{"n_layer": 10, "d_model": 640, "n_head": 5, "n_kv_head": 5, "head_dim": 128, "d_mlp": 1920, "vocab_size": 16384, "activation": "gelu", "norm": "layernorm", "norm_place": "post", "norm_eps": 1e-05, "positions": "learned", "qk_norm": false, "attn_scale": 0.0884, "bias": "all", "tie_embeddings": true, "parallel_block": false, "init": "normal", "init_std_qkv": 0.0236, "init_std_o": 0.00528, "init_std_up": 0.0236, "init_std_down": 0.00528, "optimizer": "soap_variant", "lr": 0.000995, "lr_mult_o": 1.14, "beta1": 0.95, "beta2": 0.98, "lr_head": 0.00543, "warmup_steps": 200, "schedule": "wsd", "decay_fraction": 0.618, "decay_shape": "exp", "final_lr_fraction": 0.0, "batch_tokens": 262144, "seq_len": 1024, "doc_mask": false, "train_tokens": 1403000000, "steps": 5353, "dataset": "wikipedia_en"}
Each number is 128 + 32 x the weight over the matrix's rms, rounded and kept within 0 to 255. Layers, rows and columns count from 0. Numbers have three digits each.

# layer 5 attention query, 640x640, rms 0.0415, rows 428-536, columns 256-383
110116096153189065135156138122125160126139122145125113102146151104154079161168112122116087124122100154090104102143135156112159172133133116158127152118148139119152099087215122113129082102111143125116150136169103132151097093129124122109139118131089159084131093117127145119098112134160159129096143115099136121134104150120122072111156140103108117138118143107122154133109122104129060088103
099100121126172170123131182106146145093127154177180137119105117166152140145128150143159149112134138142139140073189193174176140158108113175093083179103194137114133136131118116108124139135129137103157081132104127106101113146163153149145161128134131141134152152148110124124142171179106153117166134150101124080172177079128122131083088121147150159155135157068121129058191122094179122128118
140109155158111159214082152147114098105116159144112123130130169123063157107134153085128100135136152127120150096115117121160116164170106109134165172154173105110156115128089095083141171155067148131105114178129093093105169135141120154124124154138097121110113128150120124163139137123165121090168089147137131117110156112108078132179147096116102103093140143163145150118096100130098144144132
156179144157140128215161118078124115159119129076143123104151151127110129110142083161111155106138162118101128117095122106064128146120129101120149101132182145099150109101133142084135157098113102125059103145114093146112155147129072134139148163124129069099106179141089132083178125122133164060098212152107198090109118144114129156168071103119072123176119132125170134143179121179138131088085
097098111181149097124146123084096100143133127098145117134102170154178086166089149091184123111122133119146126085165101120132143108139163093098165128151142101103064113156088132150135089111132129124047193121107162131128090156118128104128146141127084114117100124119081078081152172170142109096094064118119197176118164159161130159125145124131167060114133123097094120139157168016136128132154
136147116127108115175118102125095120067124186155139143117152113082156076099142144156127129140139077117178104140111130118151146183128171112095059109146119150113095138136116134088180099142132163153077146152116142157141086125109133137125059146165157082108095108124149121131164161119129153122126143166106151088122139154176111164079131118102123146144154134147111117149125158150177133142113
094141197091123118112129091096118135125164163173145117159090118173125051189188120139134131183112123206151101114110116162114094081127144153104160118111169133133107159160140111109113170171185129177168130115125167192157075066125057119145167183114120138126128138148116148161130094133113140098148141092126184163154140041171144178114173156160111161113123152134112082142150169144136150117138
140090052177133137104078166139105108088146151135117125181094153173030038117095190099159063132140148169100120144112146153171150135123142104103132101082166122118141108136141129179123145109200107161122137141127146153105130115144119129146169125097154147098145144113156164117119123121071117162127141188132055166101139090127101119125164164131100105121094095117152110137147173141119179154116
071113069136118180079110165197113087112188131142114134103080149159120058110114153154085139143133091130097129131144118078107157139161136128126198120121046086190082129134123166151160124128114145138136116128201102147113201153122134183120130192073133150147133147121140173164217144129127107184096145177161103143145113179162167133101120169130156163138157112181092104143175089092119112117094
150079091121118152140130145117157092123108105144130155090128129091055128141122125164097089114125161175113105165137126154190125211188107080099113133071107110080121119161163169127063097127107119139166148133054074174130151143116129156131118122123114138166146134116141083092142153152163107102134111135172126110108117130147112152079122068113134161167140125130152121137133163175138113109097
159131101175136133184099103149129085172124132078160112116177118075103135113147136104143112099108129104117129091173095103077160075147122135162180153138047097137138096133071146125157112156178159176108142157161093131167167116128121106107127119032213083136095166144096156185096170083143137121100128148079130173125152145098073179154091131071153119155127105179105132159115170135089137116111
154101107095107059152132139142083125118178155123127120162087099116134152119091143140153160137032147105115170132126076080117130108101091075140163149130115128110114141100136112115107149150189124096142158112105093104077174093157104108112108092131144117116109138143121121099161178112096109088138099109153159128150107103151132166099109106166133110149077124100127150146086092134157104132106
160148156103115160171057147123092134226096143123142135060103100145132130143139151110135159075111115181137090118143120121168102138122104124075138118099076168132143140110090108118133126107124122156162114063145130141092121139148122165116132156157107130117130174110179151107101157116066128140153093124123127138172144093126160209113204129125139196112148113116169105159120173140125134116162
147148104124165140121143137140139117105111118129097098127119143111150164141093121072122131154086132144140076068094155090135133103141135131150139140124161089099128115134139129088108111128186109119172152117130138118133150134108137090083133196170128107112094148077149148100116160101112086080149126139123091110138136113101138080087171096125095118096111126149119135126157140137143061111132
127150133048172172130158132129130070094140146114133222110110116110141136102159125107172080148131097129128109085109060134146100128090133115115083152101141133108117140147134120118135129062147131079130208091110146165139154126148153122126130226140075145135137141128124102147121120120154108129072071169165114104134171117143133118155137088151139162164115132101162142104158104116109147121121
137152063084108100084124103123110108127157141102099108125134115093159118149153105149189151109077173106129151142160160132100177120145171073079155134098103146147095144131170093132080114144179129158129136145112120075089123126152122148124165114114166145134137144065061087137165138113156137119104148162136114156142107098127133078196118131102073093120134082158131140123120151079123098129122
160083125155152094133132174079144095154065124149172134122099110127169118134116140063097138110102130118173145131151126120129097168188134144166153143100131154087114110084142097150130056105093136106071157069119112172137110167163119161100059038164115157103134098123168130109105083082091122116117126104102065177173131109106100095139139081148158146133173154140134108121090115106096155163166
168117177181128132180156146072163153096128097122123114149108116127095129131107141163074097115144108109044120096121119172142116120154132184109124035114063148117142178116085117120109126117132198136115137183128151132085100121076149162103091123181149139106148127140122126152191114133153149117200100155156132084062175185126123160118113087128177159098142121141110153112130126082091077145110
113129109136128129113135107099177142131144159068114112121119124148149178129102152163063119101114142058117169118180118131159149078120145070134057044120111148133109185100134188159036158139164112156109131146167141167111092132111164150084132082156147129138138125118128129165092142119080162097131093146136121110140117184128100146107112141068121097124181127145086084145162165143086128124081
161118101107147089151133067145103112173089123116104114100073092163126092185109107114100205131105151153091121137113068110162123122138147102161150103122057075119077106106185133110098123126119136158091071104115155176175157160148133139095162087102162124142197126160145139089043134119054150146138093128080118129148170115097102100118070143128163129150156158110131142104115110134113166150150
176099099135078097096134158131076103144172144079117130152149116145093068145163151154171073064201106176114122129100126082173084090084136145137149089100096090150162107159089135095113100146137137121056099088127089156103119077096171070074070208059141114115140156118123126120148097139174145155214124134090119142174128165134127129075180119120111136130107103140150029132126114151132141146118
132178152136105087120131137164103143173117155126129110084155134081117138117135136144057120098106153177132139125120172119123110143065146117142122175103105113107147164152124141131130165141135134103056150169095121162096129125140056087173132107122127119096138151082167147147107107132179198138136090155200077131084096136129093146182110103169113110151109092149125102193148120129156159115153
125149142158060128082124143100161126101095130094127147171167110051131098135184144131141131122100153119121124124153140131170150103148094133136155096100126139154165189094126113145153092092144119092137154153139159119155111150118133121149140090124105079149149112124129091167138179112097124092078096159149115108094133097123126123125119120081104151133165110128103103092147143149071210133110
117139106155166164135099107093134157133121145104084134118113203108048129086142122087156153126106101157126157103139163096095169135121117157136110097105156097147083133142114094135133122151120150142129103132158207112151079131108122138124178186110131167146108082118099130146133103128120152114113127148114134169127135129111102130164122177141142162149178134098185116105134172146146148109114
150103108136162132134110113153089100161131156112167122059097099120101113131086182116079109112102138119095123111142111158088161162193120072158180114126083095175116144125150109109112143179139130087171120163107145180142133106128133161118049172067091108107109078113137109204118125152122091075111127122120116114148162159141147109139154147142130189158147134160092163115135122172148116145145
136161144118058115077130164089112140087170092101065169148148110145124128147142112103145170168121118096164117128141174152083116188100162084161142153124116130116148113133130129151160166116134131119055142120122121140133125125144135138175142108153150143094152099174120050129133107096090121160135029132089118137115115172101076177161100111101126131076137085088151138139134075053156141162072
175079131079105160111076130103178103128127117120125184143100150105146192133093155118192107174143076095071130121087141130139111065113173183099161138133218171161155126112106131139135170067112134106128098152167149166105129086158152108145173134114119159123112108036166133134149154129096138119124096130095158143128118156115145226139150089113114140070063094108099122130119137159081160123105
173106175159135130144105098135082092160183162184077071107097077082102125143127171157123119119125132142170151112163126107144175160082118147080156125119117174123081094142097113120138156115079088139087117127135155142115174081195117104140104122106165120100070108154114114109174146146134116159174062124139035120110164131113176073129137083097137157138182115128152122111168134119093082100129
098062179084123141123138147120115119099124126113153124170113123122127131132131123156142154119159132139176118047164153139141130170108099136152139163103094066112086116099143067151118137124155100129110118144126123059141163126118161119099076112123075075131182100111112163101113101087123142120120143141107185111149090149154113106151120149136135136166094111142172133156141127161098095128086
130153120091142209132100144146080116179128168088111165099110130097127079147149172197053156127158182126132164115219104094096082081166095165131066074051116142137163122107097118116144142054159063129119130147099130144152172180111092111133161101106101119114153161094161087212102155149142103081088126130122109089131164120108157111112096147141148116126123096104127125137105136138154193163168
089161098098163064142114141160102105087163161149111114133137103116109107133159137121122120094122120102144164102122133121107147132154150166140130132140080112165151114106160148080083136111134190124162110168145185085092153110137115161103177138156137116169155113161095190106146116085092176150065134119108078106128120170141159131081159144168150122100149143141162138131172102141117146145113
099141086097126117081174150142147094133137075128127190129115155205116100131143153084076141149124131114094121166158085132166129102159145106116107099081119156116105124100115155117134098103162097132151183083161119132116098124111115111155072117110079138164137093110123114083090143141148157134134161159127121089120075098133029113154177093115104148153122115129103162079139122118129140116151
108137112109138048123158167148087133159132142128100152121138158117096163163113140122094131132144126169136182143115128155067076181131100117168130160156133098140087162120193072127127127084116155169129122127204177085110125132163080124104137107171138101143171136105137132137124106139154148110093096136100115168136107130112159128032067136145108120065139123128151135136113098143102111105080
132124106137137129128125116103134099154131129018202128109169139107153091116096116127137092104129124155136130099125117121149083093162146099132163107147111109152143153108154085127155117119193093145141110082129146134156144065136124112170168124111098141128205164123147138102141096073150109138118161150095113190109158101146071062136120119118115162106170167123151109168113149091108118159123
154130134116126155104166127130166130103128134070096188131145170078088110159071132172082147137060103118124204160150132145130145079142127107167145153108111101127138117108118127138103106156186109139123130096142125156178137126084180113105071205066133171148122108088131132158087122153117175127119133118120128100122171137120066114117093136142068149133058133150157166129143145082162131123119
149080089094157144124140158122124096136129153082133165151089126102123137162125109150082128137149147154152135111125163154108180122136174160153142126105137093126140134096093152099098160138119125145134127157129177115121070069106122119177134138171154166127088151123121123144101105095149132151156130160117149143154181146149117135119110101085109081122105092136128110182077140092154154135126
122131146159115139109151169111078146118063144151115138090152060124134148147176061120151127150133107087155130165175128119099119113147131151094194109112136130102088129167093198107131162120074091129157118165085077103129114100195089163113147116101129127085099128089183114148103090150117120136136098155140161090134138096198180140111107128191113169114174137175097098103130150107185140121102
151176125096146147121143087122128071150160154104143108105142156161109162084153099185081167131128123151077146117097173077187105201134152095088115066124087154084129109141158097074127124171129114096161106173105151098151157109123155142150142127113124129145160056122132105147105119058167135091159150111115187114183160163092207106109142111099139177137105094100131068139128123191138162142086
211166125148133132137147124092114136046154145097166169128112169139121150142117114119124148140135143140120075116160167175116128176157110166101128195137132119079133149134106127130139144161094146108129120155102152153177054164090130149137153102132146170110149134107167166110139165163150139119144098152140091127144109130167116096124143143152116129103125124088091135146100083149129138148179
138105103158176124140147109160133103125111110079139134118166095184102138120133135163142107142131136162114118134065151115083185102156151133113102088121084161103143156130110137177119139102109154190080095126152079113158114188140089113111139093114134134167128101165096104139072136126117097051165108139197085188123062127106159114098132165094138114157186141105155089173111113172146113134139
095133185097138125118104106144082138111131142099135106133099161186097157166086090183156167097099153094119130129081173118154108127103125098138192140120150182097078130108134123142101183135103130120164142116155070193110150140085102114173110120103052129073136144074156129184148174168113070098123142119139123103154113166139179193112090173116113150122091128076148129129143164159194112136123
107136121108120148087122110147152138151138116062135113112137128093130165134138170124122118140040146125173129104128130123085162167130137159104067114112131162186130136080189147100120174133155153131093101140183095168162140171188130153111152129120117115147074047156194101095157115075114120073150128142128132119150143169132113137103151113115108138106159173134113095118147154173111127137085
160122092129089137152136132144152123135082105127124149109141112133150131152107162113051162153138220147155115134136105109119092136134158122091124124094054114111086131164138076104113086129082104166152079116177137151119128163083185159101154201122170128130135142149145160120094140147070072134166149191137146131138192196189113116118135164141127136154116131086114121171099144112104128116099
154163157136149149175119085117081176048109130153166122168127176116089134151154105166121089131143164147110099088106133135080191187121086109188105160103072166120152162146192132137095079069086123126173165164150122136112097107114072075177109112085123147116073170116125132178123128153107171100085166083108060163117129158169136105149131149139142089149088154127104152121148161140114111117121
175089073117144132094128120172124196060191146157104134144078139108112118129143216143178108116131110143102156153109093121072123143140149052101114194140117215129137155177093113101153113072069147130112131196114106144193136163144162130119192132142122076085121093146116142106128112111105122133169136150110126161145145091103108111156132118157147143133159148165130097157141165155160142117129
115132159195124126097139138133101147139127093118091122150146121124123169147172177115146174179129118099134136140116161083214149103088096174155091104166092069158064124100124151151086084099090160147133106141117150137088129102085117089108109148146142100114123137140122129185124150065124112122161151127129114160173139176100162159098103138115134146124095126112096106119146130108116191153125
098126153149112094124136162090084106089103122105092106143134141109121106146145182087099151101052146138140166171066144161158102127058134143108117161128106081130178093148138110080099095084098101159070111198174116134150141165115142168141142121136169163115138142114125084106164101085142139129086129098156111122131098102122078093147112104167093132145147124107174121094085181167145117109066
106161143095086097117106147111150072151116101095093129205140159130064118139152096173131113165107174109098150110112146147158146118126133107116121096153164068151103122171126126119134110133158181123090121122109104039144193156174106137082159146150148128080151109162107136097102151141123143111142121087119158120138139115169153121133114127134163116069107107154069130127117122135150107152166
115117138073155126062165111137108167114097168108181103077132126125106138133136082105114095115104183124141125114158132115079124152118082141083072140131079150115129125087157115164138120092045187144093120098138137127143167128116117105158087179134156109196153102095151099079112107088132129105174214126166103142147129111147068088103105175119173106117160158121111146122136183220142130131091
139128106119114166129115217122154113124117118084119111178115088098106069084133117088136125132156101135102092099081141108180110159119122204116075139108131143149131137177117102114181140216142132133114173141136134117157163087127176170138085126125094183134075165118122148117137113100201126130139178115118119195091158153130132123093128134170078116131153122121104172133120128195154146147157
097154132146147115162091119155148094167100134164135086110121154156098155134140168163142091207131139135137152098154099074158093107170091111136117122123092136144088099118091130116123092139100093143080106158099159143088137138099104104077156136138116093094127176145117113099138136176105110159189125126103123083120082101164127142141098175069191151118140101141130115101121107101128104099140
091112113104166149103148100083103143084155098179111142175127124155095063118139094136135114154090091099081087146096157157099144158126138124183126127128100171138139076104132159103138154133125179142170153107151121131222192130120110165137145072131122159111081127166100162157066111163076087106137174176120129098168124103121132105124125141152122103144154190150139072118086127077145158141093
140119150139117113126132190085127187102098145093124159087163161149106150125148174137133129100109090159139134177143129108153179112149098120163140136095112168177108123175151123116083133129125085102145108147117097122170106150133188114169120142082095091105091195153145154169101146133116133210190133175110117137098118119126145187133123130096135136127149100124111142089100158121075120113175
110111119156156141184110121144117178158191063138163118148078161091168094150126126122157153163093132091086153144138056078069120139082093118164156136133140093151123132105122104117142138155155082131093136139125186146086180119110103135113153126071119111139158157107109133166156127172115130102106085134128097130123217166127177166147127112133147117109127113153217092124126181150101115168086
116152146122104131105075069096092130099138077106076100116151133122087120106149100130120103153120119104110114085094162135082102100184114135100131126111126108163079127170158108100114116125145138192124150084156116099078119125123141150083108082146162180092121110079095116139077134066111127083163109159173171141126171127095116121129123083172103145109138148142209173165145114077147120124068
164093124117144166094177110127108106118174087164142089172136100103157141117143126165121078137122081134131102107202122137103106125105175123151141102111175130129133119164107093118140152152133152145175061138143124099052121168100156127096117132096126113122118159169117123111126111189149130145118073176126153140138154104152144129147149102133106125145148096125106159093095179151108090139153
128134146137076133138076179164127010158082144079113102127125097111182124094108112119162077105155174098111099081076180119141105131098114087105129119156096109096122128148152114185129157129127168173109115118097154148142113125107141157140147154122153130096139130137092220149107186088153151101185141154195117116119181170134088111112054142071125128116101132155150120080109135188160152138129
140120155124087136147149132195136127107158125126116129073170090118111158178070118044232110102089119097177136098110140133155089064074132146181128107123145152106144112139085145065133104144118076120150175101146126192152142131102120113088163116172165175142129087160132057173101109093148117148052095147109115169137161084120146112163163126212125143132092106136083098132086171119127117169119
146127144153108087154108120137048196136107174115123123139092204089140093117138118067090148119122107149118184128125143142150152126140097142152100126153075127132135123121121180080129126092142089114166127129135135141145107135150133149131099161049152097083125152108166138106138144118122094099113152105200121133150075152148096129133134098117172173137128154138151122170106123209122114128127
153060139120112108157119114137122151149154096148068185179159139109151142114113119076159117149095175074119134131155161153079119113081130092149173102101092170144131135089150148119112109103116151143151094145169117089161163130156141041103147086135159094153156113081120121091098096098057143152151108111137176108036078129112183093147129129112128111143150124083116098101131084169085140137121
097120125131122154146136116139065128108163098144086148120141138119198139122138132082105168138114125143131136181089140130089130058124080091159157139138099116155142139168157128111087170128144109128142173117075114113112178101145178127138140163143182090134114173120137157112144183133109065150055125109108111117105122137159174100138135110150127140155152185106105190169144121140191145109102
087106149115168165080118128123176123170101128108138111139111130137119154128095063130100115117146144151147101097171160109143148139101176104164109158079037151107111144167094147175142142096081164195071126106168150155146190115120152140125107108130121127066132157153141108142135134137079179120127108146087215148168178155131091189140154141088098083111135096113112118095114036142079186126101
115134110131170172111113145162093127152142122132097141190102105184134119070134103073105112141126128136141176080113141164097131120091171167105132115146099124153117169175105140148146159131102124108117121140154104085124156115129119130119117144120136099195128077110155115092193128077140155150147141128154150133062152088140136149090126168137077134144150123167125127063114124163132135109157
120132168145153116109114146127111159129211109144142153102149127150145123135167091093163153116167134103115149155080157199130061128154144175139114162146211138122165157110167114114146113102130138109102093105085113160106037132117115139099146136130130176130161103210093143090109058122157153115144128115116169128103079140121149127126145153114149150119101089109135177119135087126162165122140
142090103157120097053134120150133118125177093132110151090115092098128117132094095177104049126134105115167158129143133156124179129149119123146130146120218193132093098088068121137095113140123087150196124114096177071144086071115152090129137116101160117120138142126140136079120165073135104072157098166159126149187124128163106153141090164098119109088103129129098160151107120091108096117139
125160129134070152135125156181133095119130136139130096156136125134101116145119127073167149103141129070123157131091082155087138132141114122083151130138098132118148095190104104131094114140162122122167153108083152148068168122099167158121118151114110133114151134115125051132110131090191103179134122099108134143132116125098112122108104089174151191129099123137142175114153194164147123118128
139159137166123096091135140117154106108084123111108086211076102145093117119105110131080132153135103109149164144154144102124137043103153129157148156100124144192084139136119134154142106148125127162166111154102085126132100137098142080164133120117166119107176160125099082094102153118121144124116133154145110144106125153161113102108193128127099137158170128161131141102093112131140093182165
102111137112133104106078160113136145104122141066136125099154103175198136139143188108187110106141119140113117161132104152190138081130133142119155137126123157095112124105118110162149102095134108094149144103137073111151109124144169119113178134133138111164113118125089121128080120139102079157141118133149080123137113123136154186154158116160144150180134123140095158195149109099127118131074
126146053122128151115149101160119158128074149101091200085106104150133098086122170104095158100107129094143148118131145124112129144152130109117107127095087087130108120063142125177163106146122149131132084154132139115158129106145108103071150136108123154165073178109158166145097168071139088107141137091128123132075203100178091063113184145108071106117125145097125174118140140125154167123148
148164133092121130139094128160129077072137126127134090119089080158135115158126184137122075135121136145157087086122105103105166151132092138121090166102123094164075116089065140139129134138118079114112082136164131105137152107092144076096155103068093049138130090142148119132138082174138073127159108107158139138129161160158197131176130106143127143102116125107115135122141124139130132130101
157143111176096086121110147104137125151145083132123110106122144169140113082112135127138114119173142123126142139032113174099135206143081131159169108151097142095168108124137097159114139134167158157139093114069184092095174139185148123140143163129113112174156122136129087139194133090151149131167132100132147115160153131110090078146136163158116159077091198133148094119128146123162152090163
109130098169117171134081162137112114166149139140139114175130091065140119167142154136144142178114149166101136148108103157160152169107143115155110129146212169173121159172115175077126174134177147156095189090124148081136073073101159108129149092068112134167147111119127134133116140120116119132142102165137088100113092146139194154149036130142081140179147144105102101140136085075111112103116
179119150118133078147118124114110157093101145083146096119083148103069114148117127134161143128162095137151112113123126136081122109106123136045168139142150096091146121169148129141141119107072179137182085160111110119100082114153100094102135108093109101120201192119121113139148158072153099178082135125150104078134128081136136137116155102177127130114089200168120101113128149111091115176067
146075139136135144065134090105085092124102113058151132123152132188195108128126191072104110108113144179110163106140122112081140131093144123104143115099123131095147124138152129125159071125108158099161130175157114098121037107122129170154142096132106104099113187119147134180113112156179094094115107094112143106103106121092153186133125156163166092154112123157172120162090146152092116102124
111130120090127097148167116121114171194081133135142136174090151110118127114157107148117114130135164129160141124137134119086094181072129123102123106152106172126174089082204147124121119170139130099139141121071091149088095144096109174179135053162124109099138140144140171142148142071130139113132137107123074126098120102123087135151142105107116138151117103106109122157168155162148113136103
128084142133178121096133103102138084089124136143163191140152094107111089166140072128156121131113135121143111133111128129052163115081142120126152124144214137131116133144101144119116150125164144093109156153103088091111113115132117145076120097170128169098131137207114175207119130102068131142134184143128139148132124114104152118084142143131121106113132091072088123110121113117147136140168
103114091084134118088130112139139101135137112171126109070099088116158102117110063109127118154085152130137174078171127154129127139066105164150113103150136090147116143136189104111115137140045145170113107122172213158088160098166153147153139111117154130186173142143124138087144174092157131100113149149114149138134106108091136135158122116133130073162093176111169100165097118127058151131084
126115092113158190154166156135121106122181144139106136125155129140151075158144132053118061161189130135163156102128116101099095140105106115155108088119108201128114166140128152147141143135125116113101166098114091139096089114151131137132151142091138154121135191127100168116132170171146138101103106119115134101095109141085141100172167160140120177167158090158127134113148158108149129191145
134122123095163127130083152157158098160115088118121092199119130125085066103141116164157090101128175137146091135072109110151117131122113119139090170123140119050167089155175135115077120103137063118095167148100067092131173130169120151083000144129126104145130129140200094110141122113178102097130097080144114138111099135155133128105117112141079166153178068143142166070092128113128154155156
152154152096108161133211128091124099106145109125130100092103102123107112124118164138096120167107109109131125076193124157133096109087083118107067189117086106068121159096103116137178123137082097101126135098093064132092125092131159147155121058117098165127123117127116122144190139118136102122098137129127119135090099125121098125129103119134118071196166129199128191141145096183122106087118
113074152047090154109112127097135103144068133104102109091134151096107133131138116137153122124131114107115108059199121162089152145145097135077143142096114055130139123129159177097116099142089130095139085142158170098173124156140108196132101066157109125155124108195123107096147159069153148116158126093121141152135155149148108112189139127123128162093135089138112136127101151078126107155140
141106173121171140157121148180125134152143151140105154108104171116100091077120057185179145135106108184106117161103097142118093120082137128086142127128118133142170098174139110103156140143093109098153164157162177167176143094134162118119142118153128148102139143150090135173115124096154144159109147068100174105117127126131081105143148114140138111083166170083117145089168128213108134108143
092100098106136087123140117141109074174155140083126149144148125130150071143110126147085161120114136102130125141106131108120111175110150117143142123145164084163163176085130101108123136077124143097083176143131111145135157146126115090126147138162117140146125127142111129159159064154149110158145153105126154097155098187116134094111080095105128140119133103121192148167136084077126126094148
149101167120129078119133128153115150109109118133116152156116088148079149076143150162129136149080145110106090069154161111126091109123150120175116080138117114114148137109130156132122095107101169121060141164127061115135115094143105125130148145146153139135096140131162136136154092121113091156060120103115125086099148128090161088176138128143148119112093097165143126165074118173110136096134
103144084092126146132108162129127183105079119061171129114109114143190134106137094129106142137192181152094118129123154123114143119133122121152159116122098118078099127141140171146142145068130143166153126144091120136192119093122114105118206100043120184120156099112079106126097140101132141139088185125103083108126095113114136148149088137100131112161126097121162154118167171111110107139138
115075119148121104173166142172098090136106133151122173079117068116103193142116102142151133139157130091139126089165105156106118117128164130154186098097077092130121122130134103127142131079072178145124141115137111091135190096064168136121116125111140124173146151129097103107124113100099171112126103084125163123097148126055095159172134120133108167130105099106120129186113098104126180146149
174122102149140083206102178104094148126113145154140077155137167079144141132137100108183123112126140154103094141138122134099189134139204171091113182126113131158148159181133089132158115160179150151143121128103103064147150100140124073109119135165102080130097079182122147143112135133163096164116121103143119167141133171197060132141159127121143134087114139112134134173164188112116097121146
113142153143082118165125115163092120128134147148105106141113085152158049142177154115104136169118132117131068150186092192103150161151085164105168134100160167143107180137158157108162134102097140124092120089134094120097057092124089168126139132110195096128152142175119189166097181179100136134068109164145147101109123123142115127092118129140070156142152089182129111142097146104114158107147
185123169183170087144128155135157111150125136088116089063102145136150090199105124165139104070071125057133149177136104146108145088143155092096147137151159146133095113132109139156115103130123124143132152131126160099134118142173096121147136100140172148114140138111110142069128088116132113109153131142149125155161157106122166097117070139112114115088159159158144121124119188116162126143150
142147151124134172178113138122109130134137155186124132127098090107104140115142173212161131077168134153112150066147129154158105134165168140098146148160102114106128129091114133137166139099093152106075131115123137161136142102086119148129163144183149122162145118127092065159097143119142158117136098118183123114080090086108120192155159105154128104167157142099144148156151160127140112179171
125114157141116099145140149152110137156124097133117169106091088134104159158206205107133103149124094107113138149198136146127165133099077117089095141132077168061129176086134091122124114084065128148174098107195167095152158129122106169136109124133063126142134145198146079124105103148092133127185083170156125173115124088035117118085115194109133109138097104146108138114132150134104092129050
093098125157133090141112090170137138124150106127139062144104133122133137141127121158133091154130106120145098100136155177128146083126125167141171118140101110160195141060144114109125055182067144152092092147143118174120104099127133132150193167097176139132128121135122162145109187112131143136139132112159142161117105091109190132139072147127128126150200107128115161101167144092123146093121
107116182174110146097162155097136163118150139163141116093137185161090109121087083089112133064111100171147106115123077156190077096159110161134117158131128101045123129121119148109166107089118125139162090086152138090200112113141159094152128088142151156093152118145116110114198141181133178201138107101054139156079135150116051082076144084093162140122100140139131139155136156145120169143111
112105136140173086099122099121114139147122127122126118159127160115146109117180153151136093196106126108133149126080119133151135074177094120162149075178115158151157163164156138107091140071149074132140119089123182142123088159105106120131101157088119126103100133166139110072094071118132127129190152123148152191143143099137125113166148132129166117140136110139142145158101127146123125110121
111159085139098130105104112183158093119145167187177150151118116160099151161109176161173136121192106115139161086162072123112090157127063145120090096107137155159173097120039139169140182121162124096174149120118164101119151083170116121101141119191131107137125178127145138153112096116117130146101138133146132122122163082097128059135143115102105101139118132148073106096104105127142161171136
142150145132123115101119117108117148100128085129136100125075094065087158124143084076145112151151134169118116168154154208100149130157188149065122148141139125144146139182130113130171086130127143139121098160169133122134128131125149100095142107065125177117112133117193153121129097124140060108143108085105186121144094171137137152076149125135062108124127103165175123090143136078144129163138
142123138101115138150189110120181028106133139122104139134079119109114108117146131142146104080152118113102164113113085189129106098162148115142168114122112145119106123077107089141133135086088130156101143143130090118068095126118103149122137158131111125155096169176114099093125145146134152182104089149104097121156154122120179136115141116088148137112118130099116087163134130124153143110117
121111041101162156158107087164185133121080136123094133158147132121066103100128112126146132101109144111132127187147099111104120175154115094150138147154109092200204061135122129155056155143113088121160120141156106145189133150142132159118127107116168100129173155140161133121172100121103163119164117122130135136149119139180141151153177102162125136185064143160135184108152126073112175143095
125122132088132133164127123126143114128120141093103133115096123209117069158111114140105147166127120133129110107159091142179146145149139167126121135134127159155100148149087129103133082108133132121116156116115092135064118088093125131121139113111087091139156164153089150183131103076124144154185109122128127149147150163132092149059102181114130110127162144134105137112130111124148105118139
105120135159128137139124130158173119131125143055089111143125159212120125110113148108112152123105130124125134067121117090102130142159125110157114150133125169106125108122140107122146160127135157103125123115081131164145149092132119118136096135139082128155130111100130127188138110162131108101125089140120094124119132104102124146142126093156134172122161156145112044164116061133178156154154
126160180112115127148147104127133169131112069198183127119121174146172172150141147176133081074090124155159071099133109120165152132100159132150137142138065081139124156146121139091207119158087113153120106174177112131174103165163114183137102101135132117127148098125097132132126129136168166165140118131123145158148096119172109092129114157135121100130161159144105139102105134122102107119072
093163143101134096123094157138127173114081126130130124171156127130134133130159130109156106139110185107130168141188154155082092141121115118123142165129128171140173111104099098077116137121174169128149122147131121083108184127174128109096153147169176147147099144128135051131162127085159122149141096132092138105106111113086119167146102082084096077088135141079131159176162182156106134123098
102139095163122171122122068147104209122102214149143091110127128102181149136115149102076110080123116118146135153127107141149152114173080068157169141141147129088186169142123106057112072118124120123145149134151184113160139106125144149131133177091117144121121124134133137123080107115123094096163063130145049089126164134148058159144119117134113119091063125149101083156113135171192132158130
128074163115137162115124180096150146108149118110150166097128120130112104161123120105153077113133106136075127118168109130209121125121150121103143172106079086146161072110132152139152079155105174179157113157103118161101155137130120168115175123197123112128127141156090094118108172122160090059120137113110170099125093125172087166127170128134125135120120119138150113136101117117136104129135
159114131137107131100114128157129094086128115081175158127138169114117116168118175126164148172134113087099085119154128112132088139166119149149117155146099126134140079103163155089185145166151115154123108156154138134123089153114126143077134155167129137158131125141168173083138103061132113172131177082125166147156145157181162099148157090145116145086117150099171114162133124181171174119165
162133114137096081115114161159134124132122068084113068081199149132136112153133120089152131096141093159087090150171130141139138114131143141151043187092150123114140118096104098135129073130126151153121087164100151094127131143157115161081116124072113096135137140137133093098141099083102138117145172134152188146050141138160150176089149104139192097126155156127107086098076165142154157106154
127113117122126163156187117092138163134100149137096148103175177140099132116150151140125098129156120107121143145170148104123125091111063106097120138122078125081143144155148102128156103073149109107167146120109140126182111100122133103115136119123111107102119045133123160066076097125099136111124133150138068153144137137146112100097133093136139137127147086118101089099153118189151141107138
149130174132099132072083153166156093104156112162141150116154109148119116151097147095205137122121134136098147170119126127211060161131140154106116122118066128118132144133148116125125135119170099179134169150159124095109144111089144161105156104149134119107067057125108135177115141156170133146140117157132075158141144126106114110141124111145126175121127149146159143169124176121130134113126
141105112146127165149117126101130128133182125144124135155102129179176116134101150164115123098160142184092156144140138162153121157110097104123109121148160095152113105097083127136133124158143135124169126154158110109118105106106094160136086156135149126156106045120084131091126065157131089082077140111152138126100124151133112183098097127152165128163164119079116101147120115155107126136134